config = dict(
    n_layer=12,
    d_model=160,
    n_head=5,
    n_kv_head=5,
    head_dim=32,
    d_mlp=640,
    vocab_size=4098,
    activation='gelu',
    norm='layernorm',
    norm_place='pre',
    norm_eps=1e-05,
    positions='alibi',
    qk_norm=False,
    attn_scale=0.177,
    bias='all',
    tie_embeddings=True,
    parallel_block=False,
    init='normal',
    init_std_qkv=0.0395,
    init_std_o=0.00805,
    init_std_up=0.0395,
    init_std_down=0.00805,
    optimizer='soap_variant',
    lr=0.00623,
    lr_mult_o=0.871,
    beta1=0.95,
    beta2=0.95,
    lr_head=0.007,
    grad_clip=1.0,
    warmup_steps=200,
    schedule='wsd',
    decay_fraction=0.584,
    decay_shape='linear',
    final_lr_fraction=0.0,
    batch_tokens=32768,
    seq_len=512,
    doc_mask=True,
    train_tokens=155300000,
    steps=4740,
    dataset='wikipedia_en',
)
Each number is 128 + 24 x the weight over its row's rms, rounded and kept within 0 to 255. Layers, rows and columns count from 0. The size above them is the row's rms in percent of the matrix's.

# layer 6 MLP up, 640x160, rms 0.136, rows 249-268, columns 0-79
size [ 95  98  96  99  94 101 105 102 114  96  90  91 108  94 103 106  89 107 103  86]
[[118 103 108 129 126  86 143 120 143 124 147 172  92 177 154 104 147 120 151 148 134 100 113 146 123 115 161 143 136 141 129 126 168 108  74 146  88 125 128 130 128 126 122 134 113 149 114 149 143 155 124  92  97 137  94 120  97 136 155 196 148 194 155  97  77 169 115 109 110 121 114 116 132 133 126  84 100 140 111 102]
 [117 110 127 110 152 150 158  94  95 131 102  81 162 104  70 130  87 123 140 139 168 114 144 103 115 151 119 183 126 150 156 160 101 138  96 111 138 154 103 113 110 132  94 158  96 137 120 149 104 111 137  94 155 138 138 149 108 141 134 115 104 144 146 139 105 142 127 129 153 181  88 165 148 102 151 159 104 138  89 136]
 [147 137 122 105 130 117 104 116 102 126 144 102 157 113 137 153 166  99 177  95 117 119 116  77 105 153 110  89 135 113 149 152 128 146  91 115 131 140 111 133 108 121 103 108 134 120 103 136 135 144 122 138 138 147 165 149  99 129  44  98 137 155 125 146 126 143  62 100  94 172 108 131 173 118 116 125 152 151 141 115]
 [112 170 105 104 121 147 118 152 102 120 112 109 144  96  96 143 159 174 132 122 107 124 151 109  85 127 108 127 119 141 119 155 159 130 136 142 136 127 156 133 130 128  85 160  97 156 130 168 178 120 138 113 105 166 149 140 114 147 137  90 131 157 128 151 124 132  96 113 112 103  84  90 140 110 147 121 117 121 137 140]
 [121 117 110 122 155 130 157 140 159 120 146 124 110 108  95 154  86  89 170 153 151  78 142 106 154 144 142 109 181 110 115 116 168 139 181 125 133 135 131 116 107  99 150 133 115 114 151 126 151 171 125  98 222 154 176  73 144 157  82 156 143 117 144 151 136 129 146 141 105 117 146 133 157 151  99 147 119 151 129 170]
 [185  86 163 115 112 145  99 126 130  97 147 138 164  73 107 153 171  99 121 142 123 126 173 120 120 114 140 142 105 128 122 111 167 135 125 148 160 149 109  66  85  82 118 119 118 110 148 111 109 116  95 123 132 137 128 148 149 156 119 138 123 124 121  90 136 108 132 113 118 120 127 120 116 130 132 144 104 156 125 114]
 [143 121 131 118  89  98 114 130 114 165 124 141 104 144  90 123 110 180 157  97 128 101 137 121 138  89 143 180 132 159 112 153 124 119 115 157 144 147 106  85 134 156 159  83 140 137 104 128  93  98 104 152 140 137 129 114 166 138 154 160 119 169 150 100 123 159 145 115 136 118 131  84  92 108 112 150 159 125 160 123]
 [109 152 114 117 130 154 157 105 158 163 110 162 119 137 128 170 171 117 158 124 162 144 128  95 142 139 107 124 121 179 144 175 117 142 114 111 127 141 147 148  99 144 126 106 126 115 115 126  93 103 157 100 110  86 110 126 137 112 162  80 106  72  89  90 118 155 131 118 143 137 143 147 158 125 131 125 128 103  80  85]
 [129 103 128 124 105 134 126 128 140 100 127 131 150 157 127  88 131 130 158 161 142 164 124 121 119 165 119 114 183 148 152 118 151 162 141 126 128 124 112 120 145 148  98 108 172 123 163 135 140  97 179 120 143 149  96 127 130 128 131 132 117 121 141 142 150  76  90 111 125 114 107 139 144 128 146 103  90 103 139 151]
 [154 119 162 136 105 137 145 122 171 118 135 137 109 136 161 150 120  83 126 127  99  84 160  76 157 124  62 155 150 135 153 130 153 159 112 117 143 124 156 112 108  98 148 122 111 151 123  92 109 118 132 131 140 134 121 119  98 138 128 110 135 143 121 136 120 135 133 117  88 167  92 127 113 178 107 143 116 123 110 134]
 [140 121 107 150 120 151  96 132 169 152  66 172 129 145 131 136  89 117  99 146  80 145 130 144 148 164 187 187 132 108  86 166  77 177 104 119 161 151 128 138 136 147 125 117 145 102 144 141 122 135 140 110 117 110 131  94  89 143 143  96  98  94 137 110 143 143 173 157 194 126 108 104 125 137 148 134 121 129 110  74]
 [142 109 137 156 104 172  99 141 179  95 124  67 131 157 100 112 119 128 137 140  92 170  99 140 132 105 139 132 135 144 120 116 128 105 149  81 109 128 125  87 113 171 108 112 141 100 170 130 135 159 143  86 114 167 141  66 169 131 119 111 131 123  96 155 132 107 118 160  97 126 124 139 113 140 105 171 121 164 131 118]
 [162 106 132 153 106 144 133 121  81 131 133 148 136 113 154 120 112 106 142 133 111  97 147 118 127 134 135 109 134 154 135 133 120 162 105 131 117 128 130  97 139 100 150 145 121 124  96 161  52 110 100 127 128 153 181 102  99  99 158 142  94  88 125 127 127 163 145 132 146 155 135 140 107  76 133 145  86 165 113 105]
 [138 114  47  79 137 141 121 127 105 164  79 146 113 144 102 141 125 136 129 108 123 100 133 104 154 216 111 117 125 117 108 137 134 165 126 113 150 154 146 142 122 105 123  84 135 111 116 178 106 139 109 144  98 113 137 134 127 128 118 107 138 106 141 121 126 164 105  91 143 118 161  94 110  82 134  95 136 150 130 157]
 [146 135 133 141  94 164 135 152 164 143 128 131 144 119 113  97 119  91 103 129 151 188 117  97 136 117 137 135 143 144 125 117 108 133 142 160 105 134 156 107 119 135 169  97 146 108 119 101 107 165 137 116 124 126  88 152 110 157 138 120  98 133 160 160  95 128 101 163 131 147 102 120 132 136 130 135 118 121 116 161]
 [101 163 121 163 158 113 148 130 101 121  89 117 125 151 106 128 123 133 154 112 119 158 109  85 126 144 103 110 143 120 128 123  96 154 148 123 140 141 147 117 143 102 149 159 152 104 145 112 141 105  89 156 115 155 139 144 128 179 119 141 144  91 100 102 163 117 129  82 137  85 135 109 109 142 161 169 160 163 110 113]
 [124 132 142 121 117 120 168  84 166 149 137 157 133 107 161 131 174 115 154 128 121 150  98  97 129 122 110 139 123 170  79 143 142 117 107 118 107 179 149 126 158  96 153 160 136 109 110 158 128 138 105 165 131 132 167 148 121 150 144 121 118 181 106 154 138 105 132 136 114  71 145 113 148 126 146 119 160 151 124 135]
 [131 133 196 106 103 152 136 112 116 157 144 105  89 138 110 123 133  69 107 135 126 133 134 126 135 105  96 159 134 133 128 165 101 133 141 142 138  90 147 157 138 153 109 164 125 129 136  96 117 180  99 122 146 116 114  92 139 126 112 158 134 146 119 133 126 101 144 144 115  75 155 111  97 115 135 115 134 168 124 132]
 [ 84  96 138 126 157 140 122 135  95 153 113 177  81 124 170 112  86 107 150 131 131 109 128 116 111 143 139 109 136 148 137 138 108 120  89 132 118 118 141 136 120  93 151 146 146  78 159 112  83  92 118 115  82 128 152 120 164 128  93 134 122  99 107 172 126 123 128 164 169 130 125 124 132 139 161  86 131 118  69 123]
 [137 131 114 128 163 108  87 114 160  72 114 112  91 122 148 131 150 128 143 113 164 116 106 132 133 141  94 127 140 176  92 147 103 140 150 173  98 164 140 124 154 167 120 115 174 147 132 145 126 130 116 113 132 139 110 116 117 104 142 148 176 126 133  92 118  81 142 142 141 139 152 154 108 125 137 119 123 124 124 141]]
# layer 6 MLP down (transposed), 640x160, rms 0.141, rows 249-268, columns 0-79
size [ 85 101 102  98  97  93  94  97 100  95  95  88 105  99 114  86  86 108 106  98]
[[146 148 158 169 138 194 144 145 162 125  98 118 106 124 115 131 143 124 169 125  95 139 160 136 156 156 137 148 100 118  96 145  94 159 145 127 139 153 143  75 117 125 104 129 141 146 133 121 111  91 147 136 142 164 108 115 113 156 128 106 135 154 122 133 129 118 141 142 151 134 136 100 135  80  95 145 154 127 126  92]
 [133 135 168 128 116 143 164 142 155 163 138 123 132 148 143 149 148 117 112 147 132 114 100 142  99 111 145 101  74 110 115 105 100 112 122 127 162 134 138 104 133 149 147 144 140  69 136 157 100 128  60 131 154 124 118 120 136 119 137  77 144 117 123 117 108 128 129 106 172 130 160 155 193 130 119 182 100 133 192 133]
 [126 111 110  90 108 136 150 122 127 141 115 154 119  92 103 122 141 142 117 126 103 126 143 101 163 109 184 107 127 140 147 124 167 170 149 110 122 135 146 114  97  98 113 135 167 173 112 133 134 130 140 133  98 125 156 146 107 105  95 130 149 151 146  96 120  93 107 124  76 152 110 111 161 124 134 124 125 126 141 102]
 [113 104 113 128 159  66  87 146 126 156  59 106 126 126 182 129 153 123 123  97 135  91 110 131 119 147 132  80 100 156 118  89 125 109 109 141 127 155  87  78 130 123 119 106 131  80 138 106 150 145 115 127 117 111 104 106 115 135 115 149 116 103 128 132 144 114 126 128 115 120 121 175 166 117  84 150  90 141  79 142]
 [141 109 108 138 124 122 114 143 155 113 134  83 186  96 104 112 131 157 184 171 128 178 150 133 122 146 150 155 122  83 128 154 140 138 152 127 148 123 156 166 116 154 129 127 137 131 110 117  92 109 143 177 124 142 129 104 170 124 111 131  93 145 134 145 125 122 115 120 104 158 166 127 203 117 128 163 139 107 131 137]
 [137  97 117 117 105 119 120 101 167 122 152 126 130  99 120 141 120 101  82 120 175 152 124 133 171  81 143 148 133 171 126  85 152 101 145 120 175 157 116 174 136  89 132 148 120 147  92 130  83 118 153 108 140 116 106 117 132 151  79  75 130  89 153 129 112 154 106 141 108 104 147 131 151 137  93 105 106 140 124 111]
 [ 99 177  95 129 123 153 115 142 103 126 154 143 106 137 138 116  96 102 122 104  81 103 121 153 111  81 103 124 140 117 124 125 138 100 142 154 121 115 152 108 126 157 159 174 115 146 153 126 125  73 120 140 134 165 117 141 102  85 153 132  90 125 142  95 113 155 149 148 154 132 159 148 131 137 130 147 167  97 167 114]
 [101  82 145 129  96 144 129 100 167  96 128 162 113 139 128 113  97 141 109 111 123 100 129 115  87 125 125 200 130  97 136 142  79 114 145 171 123 129 135 115 138 121 140 131 101 218 107 123 154  79 144 132 108 149 141 167 125 167 133 143 159 107  90 109 129 137  99 142 128 134 139 129 128 146 111 115  71 146 114 112]
 [163 147 126 115 150 131 173 126 128 119 159 122 135 108 139 133  97 109 149 116 125 167 146 173 159 106 144 131 148  94 120 173 153 119 117 118 162 117 161  93 135 141  92 168 149 154 112 120 126 144 127 137 161 127 161 129  93  78 102  84 134 122 129 148 117 108 137 137 107 164 156 133 139 187  95 132 109 107  92 110]
 [162 137 146 100  96 154 190 107 153 145 111 121 121 132  94 118 143 104 145 189 151 160 117 111  98 119 116 140 139  91  98 125  96 148 146 143 142 131 103 129 125 143 183  75 124  88 117 101 135 201 157 126 153  80 131 102 106 117 141  97 124 143 138 104 150 131 127  84 106 166 132 125  85 169 130 146 141 132 122  96]
 [162 115  84 165 138 131 138 168 149  83 174 126 130 148 117 167 141  99  90 161  98 110  96 127 135 106 131 165  89 137 150 121 118  93 124 112 130 144  95 108 125 160 137 129 107 156 154 132 133 130 139 125 107 117  96 138 171 155 135 142 116 133 135 118 110 137 159 115 132 157  96 126 146 130 149  65 136 106 151  96]
 [113 165 107 101 187 112 163 179 140 124 120 109 141  98 125 169 130 120 138 103 110 102 160 141 140 151 109 128 133 139 151 143 112 162 128  98 125 141 134 139 142 109 112 169 167  85  93 107  93 125 144 151 107 146 127 130 108 146 112 112 128 159 140 135 169 145 114 127  83 144 123  98 163 161 146 116 119  80 108 156]
 [122 143 110 110 123 123 162 127 110 133 118  67  88 163  84  99 123 145 143 146 115 119 119 101 147 173  94 131 145 124 106 131 139 150 118 182 131 137 140  87 122 122 156  84  98  78 110 136 121 136 133 122 124 129 143 111 126 100  76 153 134  97 126 142  83 160 132 153 112 105 158 120 167 134 117 140  84  89 139  81]
 [164 133 155 146 155 126 103 132 135 133 134 166 106 138 116 139 131 112 130 111 115 143 139 209  89 153 129 107 162 151  79 142 104 189 115 130 142 128 169  99 140 154  89 150 159 128 100 137 136 109 142 124 105 118 176 157 134 127 122 119  95 139 153 158  90  94 101 135 118 180 147 142 115 104 143 120 157 109 112 132]
 [127 102  89 158 103  83 116 126 156  74 150 131 163 157 175 127 104 154 107  79 153 103 122 161 136 139  95 141 128 133 104 112 150 122 123  80 107 120 138 120 113 142 122 119 156 114 162 119  83 150 158 126  91 148 124 122 131 150  76  86  84 122 142 121 153 108 117  99 111 143 115 130 119 121 155 156 118 128 132 162]
 [135 113 163 126 163  95 124 108 109 116 172 121 109  83 161 130 135 111  94 137 160 143 122 166 141 125 115 118 151 127 126 118 115 127 110 122 111 168 105 190 125 121 141 157 151 147 134 118 103 158 128  99 125 115 111 156 113 135  73 154 119 133 148 106  83 144 115 126 116 126 119  96 107 138 131 101 146 166 122 133]
 [147 106 157 119 160 166  86 116 115 136 134  88 144 172 141 171 120 123 149 133 144  95 108 148 123 129 119 118 101  93 155  93 117 146 178 150 144 114 126  98 133 137 122 124 137 135  90 119 109 185 108 145 102 120  86  98 144  91 114  96 137 150 146 103 102 169 122 106 113 178 156 122 126  69  92 114  98 137 158  72]
 [134  72 133 128 142 101 120 146 134 123 100 106 127 157 118 132 121 113 104 164 109 134  98 148 137  92 146 166 175  85  80 174 108 122 140 165 138 124 147 123 114 149 140 158 115 139 105 111 117 120 142 159 101 118 121 163 160 123 144 130 113 148 151 136  99 128 126  86 127  82 154  73  90 151  88 134 118 150 122 132]
 [133 146 125 169  76 133 155 122 128 144 162 124 115 129 178 121 123 135 153 105 110 110 108  93  98 107 115 111  96 124 134 124  76 139  75 109 152 124 126  85 150 137 186 144 106 101 151 110 137 122 147 143 121 139 126 135 139 134 144 103 116  88 109 141 105 108 127 102 159 160 133  89 164 109 110 153 149 145 126 165]
 [133  88 144  84 118 122 101 119 129 154 164 174 133  99 154 125 144 169 148 116 136 109 114 136 133 122 111  69 129 130 110 153  74 113 133 115 169 117 108  98 148 128  97 123 157  86 157 110 112 137  93 132 128 115 107 119 127 167 146 143 133 149  98 157 110  78 118 138 128 137 155 166 138 104 115 135 131 174  98 161]]